Each number is 500 + 50 x the weight over the matrix's rms, rounded and kept within 0 to 999. Layers, rows and columns count from 0. Numbers have three digits each.

# layer 5 MLP down (transposed), 896x224, rms 0.0533, rows 449-570, columns 0-55
540511464429509481517569569461468395439450506524537450499440540494529566446486491452521596429553467483518515532520428507531494473563410557547409468576412535484595408517
621591493477494574438481478461539496462549556482431542477534530515585473550479562457544515549489472500501436500622478519447531558477558459452463471523491520571441516446
453453473567523379617391484454465568531482442582440527493568496597515552441471435551449459524490472462460541421524566502441506443560468543527553501540588576500464564494
495413513515437470447384538528479523501530531538483551453560543421386514444487482508552458490522530501464472464426575513516450457588548578520568524400435486604488448527
604528570505473516520519480502536467586498386604555439560541553507546500486558551492517501552476528527536444629559420525502461416398460497507579471454441531445605474547
467533513588530501554471516521505410516523521490507517387454510486383394471446538479582575520501457443488452534484508577549550438472595504548453401457545526458510503509
516484529427497404524517519577494560379485450543528526602537544474499473468532597447513497474522535415483553468573496548504614509546434491454544491486469506597538639394
516501542534443563524518511497514436452522463517409610500639469472507357508629561545567428472550449524392442535497559552472554509443490559524510506546609508546517514574
383545418537490454514422492507588613519569471522468474444541489550554533522597481488519463448500477519480577575495576624586469529472497448561465450553494520514466582520
519569438484472508500414561547368288429467343482463454459554363572530513488513469446542506521589573523401440450513515628574481404568590540502523511556520559485441452440
574417537557479471449542521564482508418474508680500498457607516501534497495508482531470394497605497411446545457541465535504440477473547560639405487445595475486559447485
462421370395562552477566560555543517501454617537641389583534529544464564444536524527436549430401524442416523486419556497569479533585559482527646460515467451508504504536
559494483589494444425503502481438536481491552540445484522546471499526461563491468428490508522532450545514521540503469486563507583431470430481466531427519438586460618549
509404543448520449539552443463456609491480528603417558584511533485501471489462473438531607523515486465469558465592571522511547468516524410572469549534403477547524397416
437503595489531472464456509462455441532491458561473582373444433538503564534632496496561526572483488458535510503524469469478507448547506517496495537624534507511484497446
521502548543445438527472484633482469422579480501493516443568488656473446549580490588517474524482511496541570377551455527406435487515460522448473448524439569426535581493
532536415490595550495565453506503605673521479501330463590529464425354541558523420498473465449466483518600543439384553556519512515496549474516518510463532479537548518531
485439420546435515502374610519467548473502452480512517534473581508571543422460400513465565555586471546535469429446405478529557474564485503550478501521522579540501504484
532450440535455427612546414461563460550501536487519518395534510498424482611529488554436479575497519453395561503526531534525510540532498514507416485571523424493536486407
500585467602547479506387462527414392432443507470495496406536423515525532483563633516542511578405554546506473524492479528490502482486518476483435466552488500444495509469
457527500515541561517461562472458682501520453583503524458535473461532504485414572575397505547549508439483508563535511584520504535538467563515427473508510531518507575404
554558534465428520532492501418437578541472536543515509487553495511448436519441374501517505421463462442532548534561622554605513481509456518488535523509501460453431527389
549588564495533342513417519474402498463584548472507397502543554533533484494500542552481439505483542461460441566417444499480437530544594459497443491386484570528551507428
551446582463637456501467448523527435431549358478581460490540493496462531463424516426522535384513467414479483453495541513523476512478468525574507544491450486538510543384
502490469461483449453395541497552568528510440471510457434459483551474510492505600503428416483445532532536445538494490497568553552425447560572491477457485531521510503460
554483426532423497527507503433479525459491479474543476546393497496407405562445433422458492563467464414477476508585508433433537510563536503517526531454481570548459461495
578487572400389461417451524538492496592430434493589462378508501590399435491460667514523450424394532557477522548576492410454609499513518509482492477398478417559437421458
476564415503575544561525586554463497528459491550518487423529526479403486526614520500450489423467452491582444602538522464581559467500570531495632516550507509515510545558
485421526462428449536415580538433652415492496395545509445529465421409567482484446509485563455571538459567553547528534549564498563529588546462481551498489483393463527516
523548526476465470545464482428530421479551512531463528530535466629512630533538460602522544443534422516523447450481500391555531453540418614545425575478514471405485508500
425473458555534528470495513522539572490451453500623428576469407528497529480528576618476512579506582391481461493522587506515556396546540520438444544459487540536464653503
543539463505564581436460481494443610479488450434487550482416559603411511512542522443459493509490440516534511545422539530427514494573466581586470488611551503528487559455
390453505369474501449484422492483446555453471545531392498476549444400452558518506540511476453561480554503472467545421544452486498517493566517497561373574579495523610547
535529469515532525481453589445504569504481544612544483505558616504503545489507552549537470470576468533540444483480309608528578521443509523452513502528500520503443548547
618487492478487542496448550479433520453520504479499403431461506526437514470445567510446412479476544553487488544494473485557560591529493549492483622526402431522440364487
513591478516436547575437528421546514432527492475472388428521568492501505522467448484557525531471446455454455469530470443485515542415413647473470546546564493491511547496
537615437423536568539450506555530463475477395483548504450549443513492490539488588658436483497448432547556517394500627440490483452447474559450480467589511503544479449442
529504452625550485486613463467491608563573555511519509450481512550483514435464573530467514428450473520467518452566492400615503481577474481450472467396433545511538507500
550470473400363399538479500438530394467557535436494405509416512501549383466435442530566507450565469483519528500551453487517448409475488510452475463383535524478560545509
524528541600571507484530590476539516539524445473550543473498565525533480433547552559605455498532501502392477532524545565555448512519542515488416568474452522524510481489
505508575492562457471463585548550586521501441484533446518487451448510508486602435566509499406577390478473412522525461499491561465524496440509529496509515485561531495467
516419464501589383549544471513520441478555620439504482572529601537403492534404486491463477498575500538478518532557461488506474465479483520456589571492499496532583420569
499546475531478439550496462548480607441463501520484542454527467477539510412437552465407436371461501588453499432419439536484475476455455571531460492476481495514590435458
518496452453446613542520455467588429607418534451544419540568475479460470459502555542424532610510625455467475497442531523564463493548519422568573518471509486457433516402
501595487479514535454354561418452388541492454502457465540508506458468540553589553592547470413510574577561500487511505486470568474424575549501451618558520519473457602437
448478531551493424528485503513474591515461502539424575459521568499570528573450536518524491539389572521560491440500505581547534483464482465458489547430509556547474546400
488492477530465545535520597480470534467501383589491516552459521467551487531552494525471500584417496499527548505507448536450438509445490550578495480491518480502589566518
488518509490516453478532506468580518591506501479466434404528527511526449475455498470563562512471482522476421535550489457526422418582516521575426455440437600421479490463
432466500443509525506522500532498529532433437492559423515549487438532477512382469617453497519468543533450492565524556411491481415533519418484494478457560421574517436523
489474520482467477503507475480503556438513555490517550525506388515509434507580543542490470513477609504503516438488426483460459455511527456529468468485498490450513567517
578520533491523529476545473547435375462435554478525463568476527458600513613460562476535507604467485489546505520566508487490544415502479528523505524582391451607473491517
448532507533488542519500441528549661526510493493400481474525485447512506551444601456455490542503506469531567453564546499495484451528466488538544537499486493458533431417
509427587419619560556453454542462469538499502578394474464507481497551570456594476507500363507577599540442517548536489479388449479449405558523513447564560465523482575511
467478535540436590519515508509579527543504566464449521502587523507527508505480518453502492628444447542457472465486508560496529533579561442485447500544538467459459360462
424509469572474462599558489505574558526463451453469446546469536437517497539479521535505519343542446484503473546482486551502522420399404446530475561541529491459490535487
542469482468484481547558472449490637537535446516573518519497474461593414537554454512455517505516438449555464485474402536490443483568549454529470476567526478587466461482
561509497579498456527529596469443492533531611536487511576532513517510536344443403458485473421539454509609429499569497421541470426443542410470459583411557525393476494443
521518561521530389540575500512458536533449547595552548488554484503478589531527558620501439517515461510467510469444488346502568441480464454573591383503461576422485471546
405551460563470401546487471603425404508457525431607539550514480443495423546425455488500470475568457490472538499579511526503508497485509504500538478429385431464513534513
545557519427535438429456591525524538467510427525455520490489540416545491501509488484545493513435434494512490533532435491599501425548474521504476445447522514494525552477
516578530494445452401510507504527597513514481509416515440577486474505475553551515507409426576546434440484488421446516502441566497438454535548547463464525552598491541438
393509462521530539514535591610504446655499443573501522462530488655453439446471564445420496535498516480489506538554538530465556451522410505458445463425517469479441548434
534521555477434430515405439433500458488554428569562540536487449611477547550499521425500573550521476479492554442489512483562539480567429503554527572581528472471533595488
578440436469388562531553505457512422524443577506485609545489577568483471387483509578355571510504489408574572552522425580545474460545380521475505482556489426466456561458
558485452451440575396426608558482519534426499421417520498462565568493440491489549435434571458465537464495406533538552554432432495507488516450483475419532512473440500487
540513497557526491492516444546465618478456487593523479462429472562512520454537539563568476499494496494552548516511495496509496498502492493545512491463505505468427454514
548462493486510520541420583560448413485510445478542501451509467522454486572514537484402532512469586397526464498472484510466515550437542457453568456514469500483542489518
477460468477505492505536524518490611615471551501486481546578504519484523500531441535457543544418441566517538578515451493515549412529437483537489455539538460505542515495
501403550481502427660483531628515540547533439437443501566555481477531439516485526412465505465579513471528568552560590445458492504527665538480406483434500483426543533536
484529374535451486546431516557549498569508559395505511450412498498532464416485504610421444476450428475501507492456499542481483534407533524434601532553505482490527525568
504535583459531547543577414525522558577481445478508471405589498522477364498466475507515490472465459433544486503518487493529458542513408548357483635479526406463549586470
508523453518489436578490463529449594592477528493476472503554484488526474421568543449482471500417480517510487512455423452518549530564433535400446455466539474506475501478
484474542581481454479486508421483444524498497525554454473557525521497524489488442505627517481630510489468479445451629512386463401458491512490523565411536435406526463612
528480472435514434512492488482502491473592578557519470561498486442536366447540558598468528548505485471494433593532479496549456464486497469505470452453501554603506455470
433544515451451492483473484476446505396486536474532516413494518458554513474489599624465476486527553417481495471557526513472507532497521439458426539510426486556444502489
446467574527475484434482452456556528553488527506466523535506513463439486511419543489605526507455522494520483518499401528448490517572607506549437429504569471521521483540
529547414593461460506438480535446337465495499429558518453545478577536491543474529530485451552436511482567442490492521479504509518437438501486482581532509514500392489513
570537458534395392573372592581443469541438435496478491459518473624370522509470456507496540465579424510479442390538565555437561459535455464461516492453556571520510479501
429520506525556507536585466507541588461500580503452576528484546456513488528453527502514499527488486481529518415571506594523539523471506496516534492518496566520372443535
566447475485526475495448522471428451449579413431533425563489507445463495483415528501503474563577478484523529488515542468559493596427509531500492429529522525514517496445
476468539484467526459437505494416396563577486543455522445475525494453493500401499481503559488530499620453519459455446558461562613512463424472493478477573455454435531448
583479499443565523527443529553549488505431533430489466462490506567541462542488481484568563415474497468468472557463517524473570473437565563498526526461498443520464531426
409517477440503564481619460426475542529543491531548493544556535507422473532438438509541445538512469419466558528497447548403457535480476495557553442522485465448477524486
496547425505487464461476543581433370460544388460528589514561504525485481572490624455501470445543590474469507517506434560511430459504476555566546518531536561581543511593
461499451554435555520501546487538440551655570510525464500462463530448423541470495507581542511543545600476509439523526464494550512527473516468488491554423535455500415404
547453485469580535589511522482483566497492399577519502441445504530496488554549458510440486505556472529543534464476511528509450442534364568496560537542442463408597568452
505474448584366585478501495499569495481457427503520495431516445527507607507451538472517568609496504546460519493566542484511463487464461474477585436479484515477520555497
558533494385420468549411571474454636473535473468476400417444378523511588564422644510534469555516420531490541474561498487493549497541498505541470557501463521504475575518
411445500527551467438571437485451537454502528514519529540455513487520540422476564538542451524470533474483501547452497442394572435484428501453495574522424394474501434476
461413544408394330477473511461493569470633388451539562400515586518502425486490525546450602500531482497557583518492522490539462483580487504473546529585563557431522507426
464530537557530451489552508627481545475423461421374540633520463584572456522480597392454521557487457531476486501491505477467509464585492543525511465430497556507460490472
525426504379466510562473566545477443628530474547523554502514516476489514489426418526478493559459425619553465559465496489419556500486380304493452546442457472421484451567
527522482490488499510470545442513608521485573431450499398570495523487555528558525480451476525482503485526471597418565597468481495427494556460528500522499459536483518496
482649547536506497508449557370507526431481504433552488486597522487554515463515472470478472416446509591537470488465557505580578496528484513562484349551566519614499481478
503510442436393455522501548496489449504570522549412530558374486413488451447493549532490492531565432539370524493528458494457557454483533553562501553435458384582598556507
564480565371544574560467567409573443414467531490452396421482486483562498514451546595467421422563544492510443440613542392455395575566583477539550597510472455517524549498
543530579546493578533519445489509431470465539554553597494527486528477424489536495501530492488587471491533471483470468533561463409504492489536489507502438570494593437549
449571497441429529540499522504503403584529586606503582528467477515425510554521553499405571486590529500519421490493523521461615509583464496451580531427528518450400523528
404519509470515459609527432566546564448490553475455498565534437637462456555484549434553580420538517414466515438575474544585527545596482424587498513519409489543443459518
456558487489461534456526465470525505528451520460422414493413475418448524442435418508468565533476589530515527564570543562502469437494498446460509492507436452534610564523
470478556536454523479556489537578637522465527483481450498435445526433453456550514602528541478525470395510537600519477519466471520495496538513478554498475535507457625567
527436495553613600477571512562527515553531497522549461457526466556437562497492525518530517525506507495442550494481479564532483477512518508419513509489553450436498500470
583476528482451468559503451497524466397496383446495465470513532502561544528528442515476497501560526519492468561555526474515489520547451422448464524470456524505575481428
477509474534521529545444451591430450425477517450537539501513532561534492408379492410512518470423466626566521549480557540540507528542513490628451506455537467492467541676
501473542532602446482472490552495671573446508496487578505485514573535483495518557476466482540545542544467491511530525466542538541557430485531520464473528448541448467554
514487491498540481533578506530544508456529535488449532545482521661467485491468468480403571609476541531492533525554484426462521511560552530548447525525502549429540508530
493566492468500408480545519447507495409488423457537524476536569363461490483539471475524486480503598459496513398374485398629604547473442453519513597566394551543595495495
463508514502470539501545527457481439423587578423547532480521550480553472454549542524501424496485518514509388487453553480535496478377536468365561511468464523436483547484
518495597468503442503472504446521401479564479536539463561550481474597530548430546483497516550381540440544524421564439578482377473485522437392532478505513422536511523509
569500488439461499535439518506534548514548437460549411451511503424573556493546574467564537552493483535510511473579536389460516481512481436478465457445498444477489518536
528424525388518477621506493538461533499419472498496456521485473504458530472456472543478420518433401442559487497618495452508573472572509525460495530443505440552498479472
361499450439477470431468548485452286438470492389439551543500536566481539444486465486495425434415525514499520511584588482479533549463526549479412413476550482528536515502
465468564507443514403566436443541419502497648508515517419524507507536435563457513536471456509526434543493503579515494535540542584475476489548468513528558491563505443576
625576500492549494459500600476447406459498464512524489534469371529525487504528568420514526495518482528437511579489462568480459534550442481492549442489558422451501504495
529463410480521473575474595508465562660608511480529531540483521466412554530495594564554489502483493461489517475609509391580535580485546514553502605486502398483481572516
440523564630474514436435516549418554528548616476489577538563414532428464499522500596575464496548529546499496470524545572495467568442571535504412511428499503449525439522
463557497537484453491539414538508517525513477559487427458488577452522438465572534470436455464521568564443506522434595442485389475467539485486492508520497554540497526479
505606419536500561433502447495532490585474539517512519539373437471512471476404474475513453498537540486524450525436465418443476485465422532482536441465542495486433574547
402453493589517431382414536464528458553551517499573469516482498521478491431475486458487482445562548517540518527473496541532488485409521572567486519415481490494580509506
485440483503529357448569478578555424434536505523548457475496477519534564475557423447557568412497523446528439577518557599537386525511517471574455553483454470539555490420
547509472336549475538511547495443739521537420456456452492480582486475537491426475551413458472455427553426394479458569495423543513490499527460446517526514498598548525504
456418514512571436560450408500491544477542551528491491466519420507433446499512544517561558578506642451608499448427444482474563436378545397545466520504552524539559565422
# layer 5 MLP up, 896x224, rms 0.152, rows 450-571, columns 0-55
454573460506477504429549497532494446506461499494501603485549520506447497482587481511531593566495463573524444541514491358496494470473511507483507437417472565563522437532
574425467476501557541614650542611540447387513527552602430548515516570495561517602505497379470512584492445463455554499453442436495422532523474528567516540434409520533542
528497525511560483524492504608510563515488547557514571515513538456473479458518449466542460546522533605561517433495472501412427470556543531621504462486566481552524376563
501541496531473455463451404511472525464484582485374601518616481471476477450497511484497466506430440462551442465460529522453559522474512478535476519455585536522462499523
563554393500481454542516529480514601473499506543470484496475548463477472483521492487518546503519492529553474436472417601481443471536618443459515419499505499472558559507
474543426587413599519503451522418430467533551478443446453484482560501424511412468433622502544511409508499492431530592499521446500451545501498594544469461423519392570508
598572467557532473405535550486491463581602505481492493591637422482478525399491487474479470407510488500556473527611504504478515539529549548564559566503468506463520439466
557579502537479538422593430635560629470356546569460496489477514521532449505568522446535523510503441558497645481428486596627488623481521388559455422479421427458543504578
541383475466474427460504525450364431460461528472481469550493410420594521568497353469638578584540556337412449417542543549537501582615561546394309406469456564510450534421
478606497508508472496476423426492457550581455357561513504489523468521461490555483429508600528478527644553417526509573500464573538559459494376561523502502511533483473504
525495420476529607535529592505547518492519511504519487618487583543432551544440439507390547493456563582513432544538509557564475500524536538460524474503598528454512499475
563476538416496554485469463556513472519490466426512560516480490540514552429579498482544520475492562503481492436511418477465557462530518482558555471504512502420491488421
373532478503482522497517520456394509496459492487481526501432580567490608490512592488506467550532484464538595478482515448560591552467513544367433495412550470541491430430
551571459424496444496530466537582494486514488461524517562476448530533537608461433513482571432576528570581478498563494495415491550447550530459461542548507528505595512491
431440446542463590523451560492562478478539486468551487493477537548490515464540513394485525442464406517546494525503531577474522539453528493488444530514490478468441510414
464465526536483503493509520494464470430536478491520506451494490518643415406459534453460505453485563462497487536532477457486517558520476475496534509560545514504518482477
523529510582490556446483507568552567501476525555483468522449538541484448413540475532526547588558482498455545480415438571623560490506574409487534364409477510511541478497
397478505506521463510560495588523535558509520453448494533605564486508456458544516423554517405476566461497463508572477412474438456558482521561538449507551469496432480523
451495510493494480500590516549630522546498463516491528509545612430604486482432512495412463436444462487533545516504534498518438512505511448521502509464501480548488498531
530457471498508517472479497507508491513484470551365455545526516385380502481517482489522477477539392464447525530455553439573442534530634536467539483564506510584460461482
437500559486415480461513418458428419497548520497488488490470529556427585476457445430523410586556458517461365546505484451489537597518512468478516570570534407454496465501
476616407559519468428594532490517556456514540464464502517523521493542447479527570534521582529510474545464506553543469558555469502525552465430533536510499526527397532578
506529375487513490516540426488559564425585489456463406508530580454526570519579454454468518449533515460476503503487506530458468543435535596496460656518450470556506432416
507420424500505500472475511586557504512537508494457495480536574459566496490563429525519410400540523479556449545484490485466546471546412467471544485466539538600501459531
520390446568474471559470464518458502514497589505585449456487549532435478539491479398510426446484549497532501494495511562439478488479509494517491452450527573473484548458
565409478442429479518498535494524394517517396469460349541556549372449628522458450562379435442537472510426498513471506492434549545424548452533471542472531398450561483368
531658528521499610535491472574435536519440457517452531479499479427572456524484515441474358566471436408629459526612524540424564533506532553444556568557561564441520480551
420520533478510518418550483466508532470510575532437537516521511555410497500572565485540454521485475452469514471560531566563482491557581401506512564461535596422470473518
434513461533531577566508550453491456497499494482470445468443521596608483437470549473598451537523500506450492442547551455545482443504582464464555528536485578360370594585
530496473528486518457594416609495575492544512455323593495526462480485565437620495534537496620523551491513537528584542407522569548520483494366430602527363640501486436454
436478521524498370515450512529555464500529589456466451444492469460539438467537558495438530491486512520494552470489528445498522577447546499442510453518496359513580542503
341465494514544560413507403521481492459505476521551477559507499585523501519439581526475482537450497514396547451466530491558403483478501613522525570421564537518517473534
556520533485487506443560522480511455482527480624462482549531542435517579464463475467540429548561519526510444542561376607518554559478564555446514569529483473488377510504
541477398538418594420472376484459477563483578516561492509467562566454539473528445432530519472441503416548471469488562445511433532546428521505458532434512544531535539486
471535512549488601502377518544595516427522475493457397503471503591478538485517502459476558577535484608595363517558486582539465566422603525544451525550602444467479471512
467526432540514533510545519562512525494414415532485551540578424456483595442475534479485585487473558598494356404370554502625506519440429409474543434467544481481506436522
516472434446559518474441507425511503515576585472579409482506481522498501448525519519562520626499502483572521549432451586473509558388392423576661510596518445585566481421
558490524461480408498546388527527498541525605426553493570451504455464411404578450493506423532478512443513562457445486460505469455425490375458474533464485438516565436457
477521498529448540493542603553461498449563491506443444466501505438454481475447542509486532492394497534540544549381383417447577661557515549579510428491495508527464516516
497603437504492488485479487523481519495536484496477500579455519503622575478508448484491484565572485587467559492470410513468520374521464510507527479580534435506520454501
394496370574480498510550540450503431535557523485486605507428535503481495427525460512477527489557470489518479488448463461439437579453461445497505488512523405489503454485
450455437557569579560531438560461526467464524535485577559501548441498502465544430500469481421452558609532485558480489422441469488518520576511590454495557382509523528414
453466434604474555588534430384558466480535497517564491477488507564500503435599467586583579478488585459601501544458456515539518492492409443538497510466523417518371444515
464521471559489472576551516494437391555502506463546517534469453537466551562452508473471540504427455479445453466498445462454529504462475482424559594550477482428488529603
468556497496522444486546497493565497495549506524459523371508591477541513505458515441385539455447529503461514463437537476511494525464529540438532464468526545489482484444
521581482510480518526460649582467536424503540479517618572464514526592526504454482427538453493499518554485525459421623528494508516587584504515382479408464418524498531526
578601597506513521471610493431488514612488533437464414512494555514501551541428512435584455500439514632579462580462505509588435588477467514575475431532479542431462475476
470512474479506421470584536451509465546532545547483484524555605483461463403563464469459439566554480552518536545504590503584480531509490573545541401541463420529468453494
418511502493518512511543491542578504478508548497426438518422533447498503563547507495523481569511492547472532497492474540537544574537601603526396433479498493485462518584
582492551467485562521404445565460488518455528565578559531500524536572537439553426564459447489527502466500441507563564543440474523488512428443501584565459478505511528461
543488497565424515466513449493465588419547486403541509443473486480506449561503568496553458549553462462469437482514516553539453463548502556559483451554426469567606516536
387498456501537414419407468498450455545511571462549523435478513478545414535524522527541411465486471511594533444513555469476437482408510487543499441544576440520421488546
506516577510443516478401535490506470511432519548461501600530538527583489582488580464481530473542463525481619542449460517534421496470472541464570541498545433504539487570
489463401575509442477560529538499513458520485463545484524476493531435544457570463530556499509548474415409440508552571523583455486446552439471546507535565489451454462547
488533487421575457449525472446547568406437550453487560524513634462523514539491522456518518509432490526470494536494449542489446502522510492501520515551521476506483479498
488430519542579456554495530507411458492448525499596434496442511586598435398544518449543426476369600543550516498534487504507496470462551495475553594425548525380495509522
440514432477480443500614524499511436502473521402466495470500485538523578509482417529417472493583480572531439464479567427457553502469604471505559482497497494516466553453
465419516502520592519521446508502519505553418502514441554432559410484464542433432562506471448549407488558501448552539468475517478506474535492586503519482492594493397452
525522429370538512390527550511521480446523519505570466448495570501496493446571504483482535525488497537490457482487460510581499602603439506471534479534529478450451540470
498531494536616424577533544438436444601497530518534469469493469425503518499472432535514502497558503580472508428536569461440510614515585487590520493455465599447489423503
526512452477470498481452506522524391544557445431529503570484523592623605485532530480462507541528475484551553545483479589522490487473486503551452470483492511439472545515
499573355579472506462475543512492450517486570491477676556544497466485509537537516501486404538477584487595445442495534418546407422496437607462563568530515585487499461583
641430493504412605467409417535547476409530586564466504476445484510442506431443518448457511600489464491469666521480519610495425585547592547467429555563414457457561464419
543511528435520554525576516485419536528538482445501466474522491393621531492478492499462435472472496499604505524509503475478446562559574475509497524475493541445434475568
545506567483535542501481512456503445555535516490499438425521498436546484417462472459557493512499489554541455502552530467531524475456489518462539474553512538459595478509
536497455494497532535552572499474462543492410501523529550522517467490419471584474386475552478516486517472507485487524481465601549449521490497500491490487481503465517508
479428537556463483576531480474443522502442477516464567503495510359544614440476496472517544658470439563498516443499481491470493517486470494525486512445506487587476419542
450540516530455521490628496487455403528533538479500561499499469508495515505514452491537436497486365453411503476488486558476421498421500548438535490462541459509388512441
534436443553548449539599533479522535523514552483509632504577538489495488492544543443604547449520450473511460544516579642543490494425510537446519513493522445453448540552
625456461498525545526437472440471486412495420446484441557463458474475504475391442493507466511457518528491579572501498509562493445502478448485570480452452362558481540461
493468421512432585489480401471557447495509501522483455496507551491491526497544506461562525518439503408515503476453555433492506508569499527541480550525554545512490483516
383483456475496551536513379571466551458531511538492516510522516557495456463476412509549451474558494490502479451476528540483485574540437483500440494502488576503543564380
454521472454513435515451464477500513464556589548494526511515538498525445474509460450520479540502502566538441527515481453538515526495517527519426465514501544553428530513
446513436593489494489521544494516453474578493449515496489454494524513508536585568492495510489581487431499528432399401475556456470492611480484541500458390648437542459511
500507529515487482471543572446551521566548487556500460481497553471485515446552498502416496435566395501592491443480546517493447596522497455543476556452472519447419504490
517531489556388505538513525398575521395499572466497518572553446492444521537580431477385501495484528427503497464499440461586533558547594509503476457534527490486452455547
530524469485485477429491505537502494501568522547444502426544462483437483476498454480563587526628460571501333396466519553445509464609477330448516550393624495532501520543
472484443504506501513428532505597592469462446441409432522476561509499542493448502540449526482459469555509430524501484530478415489503494520521557464508411525521527526472
453418475479521454423530485473518491564567495490548474511603477507453490488541481409494506562588444567551507490466488432542610528486509493485494409552576464536519470501
559520488512541583549513496511440460559442499462438457536472539448581451547427518431475536531469548459448449563548551388483462589403452483447483441514507446485433463444
434559459490445529514499502436507551515516418473457494450439508398486474512468491473455462518469434568501410486501470557506487502497551486595538496455484523548560498609
397553393390480501482516477519542572400511460494531475543556512490473479441535468472447456470541508557489568542495427563422462532475543510557515504473517470395501437531
469511383563503513430524589499539530543499580465471507582620464537558540502528403509546497515481565402559468419454491506549518438430447506485565462570445522452426427493
482469479526503569492441557622568470570569578440525401502432574433492467589528541402493521570518543541544524417553454427471536506518474503446516425590530620414354536450
558560556488536404552577493521556524502413526552566527477469561575422475524491455429490547492519527514551496417511531521526556565511485490472542502481421592521442500596
463473425587542465397552513547506488474573524501498588472458485481557458477541550473483474532480509407510530514490461459549494515566502600587545550541488503579514447531
548428483527377470455614621479521525578552509486493452526430580450450534504520546501456436417467422561489487514393463518429426468551501487416495519414574541542400502463
444507489490509420428501500446535476451517569486514508518397447482535551445460512510501433489454581517519544496510450404360500487516572427461504493621425524495566533467
545546455500519448397493488468538505545459594473560461467491547465538526513421478540498435485608573434499461473569547514420518590478601404480489576575440559524391430437
420505494516451516521464464493481484446532467568453474433442502473476531501575457558495533421516548497486544469628469501457459475539451566490402495534496585514495463526
399554555426541510485545498519568399533537572536507460558409467447527379562409356450531650556477487659521532486528499455387473512511370518451492428477333585542448447489
514570523444427445433543448511496538482550494560500516497556509451398540496486539411515517429529350480477484523436591545540566482513452413464494457409491430545511485453
536481444435463543475491488559481438484507475595494538490537530550507442516528528542463605523469530450516482436492486526443446477496477522535406592504488477461414481489
521535526497454374431466476536516490562503535515579521538426535477478534477545422510464570531486556525414551493582464558638499506520561488476448462523472391507583495543
477528509557412588486506370496516432309460502584477426539445591409508464520520533516500431335455499490435515490557598423528479600420472552505535363469440429497421473414
542522483552503462472506460480446516479501458574486508431497540386477496534460452494430488438524484497517506417436398490456529464537544549563452558491470449454471525474
450585430519487469457533614537477457427546467556536522511533556597493459506523465461559566504518492472451384445503512571513527541584551654630491508486511470542582465438
513526423558435528546608484500441519491547476521541462535580443493477596533400480480518506566464544509529455514500508542492492523515514586550531546454460377456593414514
380533490572548477507462490446580468449486466501530510606464473441533453476474522476521462466400400513569525616423517447551438540490618515479498563485514489489448480539
518578509467491504512548491440537528429498518539462510519481561477561472565535597482623524468484481525550459475554522484481505489461438581489459450488566529431418405560
515431535566514539489452379473530540483463513461486524543438462487502537461493491541414480510480507574432544464505526543499534459451539521520456504544489506507453488503
519553500515505584392462498521473490522434517540471465518450518536473478441443462489526482420464489575499546465551440603543566532536504456459530491439567530470507500529
594550473475453491569574532536543507396526494440568461556445533436511519507481528463514497556550605507374463587534479548476438475528575497578431519485464483448450508532
508503367494399545538489529524591483549522499436538526466414529441445525531518490488508503529499512457597486480510472443563487477481515498464512562492484544452528545449
449496522518570467531543543476431496530468569475427404507584494458484513441482454556507470525545510582508462485459466517528520502517516509485464509578472440512469415539
545503497500554447487487452483489509537411408367484443479580483577450455573510434509487473511505568584467516479509612493516471476527514514527517450561621527562499542506
496508531540439476479513456544487514485470553468497439537455554485608496562489518488463541483474445513479479531536495515480499523631463524475599493397469521485536461443
496494479432436523431518452466507486425595537493542478552486551508473471483545555521504468462455558486506514526482393557451392600547525518400475521488560433549501506459
445515532519539471516519516513539499582454478524473439542506539477508452486504584488572470511496561571452474522460547461483511499506476523468617515458521496490526493546
458481406473431458609537513446538496511467510527538553484421506527460447422490469478465427527514357506526523509593508457541584516547530445443485482436521435491441521556
598476520548534491470529533524524425524498536485457473478568479514415431471528421529473570490558441528552503438470410584558438405502489477487569427529507583539514482474
479538558540481568534491555541451435501482572563508508521509529503457454454504508463588501432516491486473515474488517528460455481447406508460518476506517597571485482507
512593472465658480511505535514520522446541470526506528560502508571521484521523438418507482547545504542535588474460485504503400473573482503492494483510495509543492588479
542474446530518509503565500541486459485566432499568503522568556486483444556427657440519477516465448509478474439520518463450411463511558461429463530452598591411475487516
502450608452505536518525456464558436551528553495563539429502505461471497417521513388377534451559472512529515504470546511566477368518455556467494498527534551502470499521
499534397480494482477527456513483567516518481501510505559456522519517514579537530496394480511522541531494463497546494484528463551556552447481506554522532547537516495425
529523557460510550479614493551505476517527523499446537466443551570504483479526612536471490572518484504509475529472596432445498499486566517440557528481448461413596409549
501508504614481489467449498419451516527447539474480508486442487502493433590467436483471549518561513542491506568576507500522512536486483503520436509500543512513470497488
436412489475529438520453502463508466472523475523496520523540522482460564484495369456456544436506435528455510521488480496486451609463477525626493509551502547579560463475
490552466536487516446567575452591526497515473525409524480474491420393475530525488561502524497457523499567584480580442545517477510540499460535492496460472527498527487455
409532510541405471487531531472522575535506549445512404558433611509510621484485604498494551518434702420517567402450473560526615487485467463502528532549580372529547466544
506500474433519565531547528552401500424493526505477509482551495432453532527523492440450486569502520566494430581470483488437544513575468499420470456568528409586510580489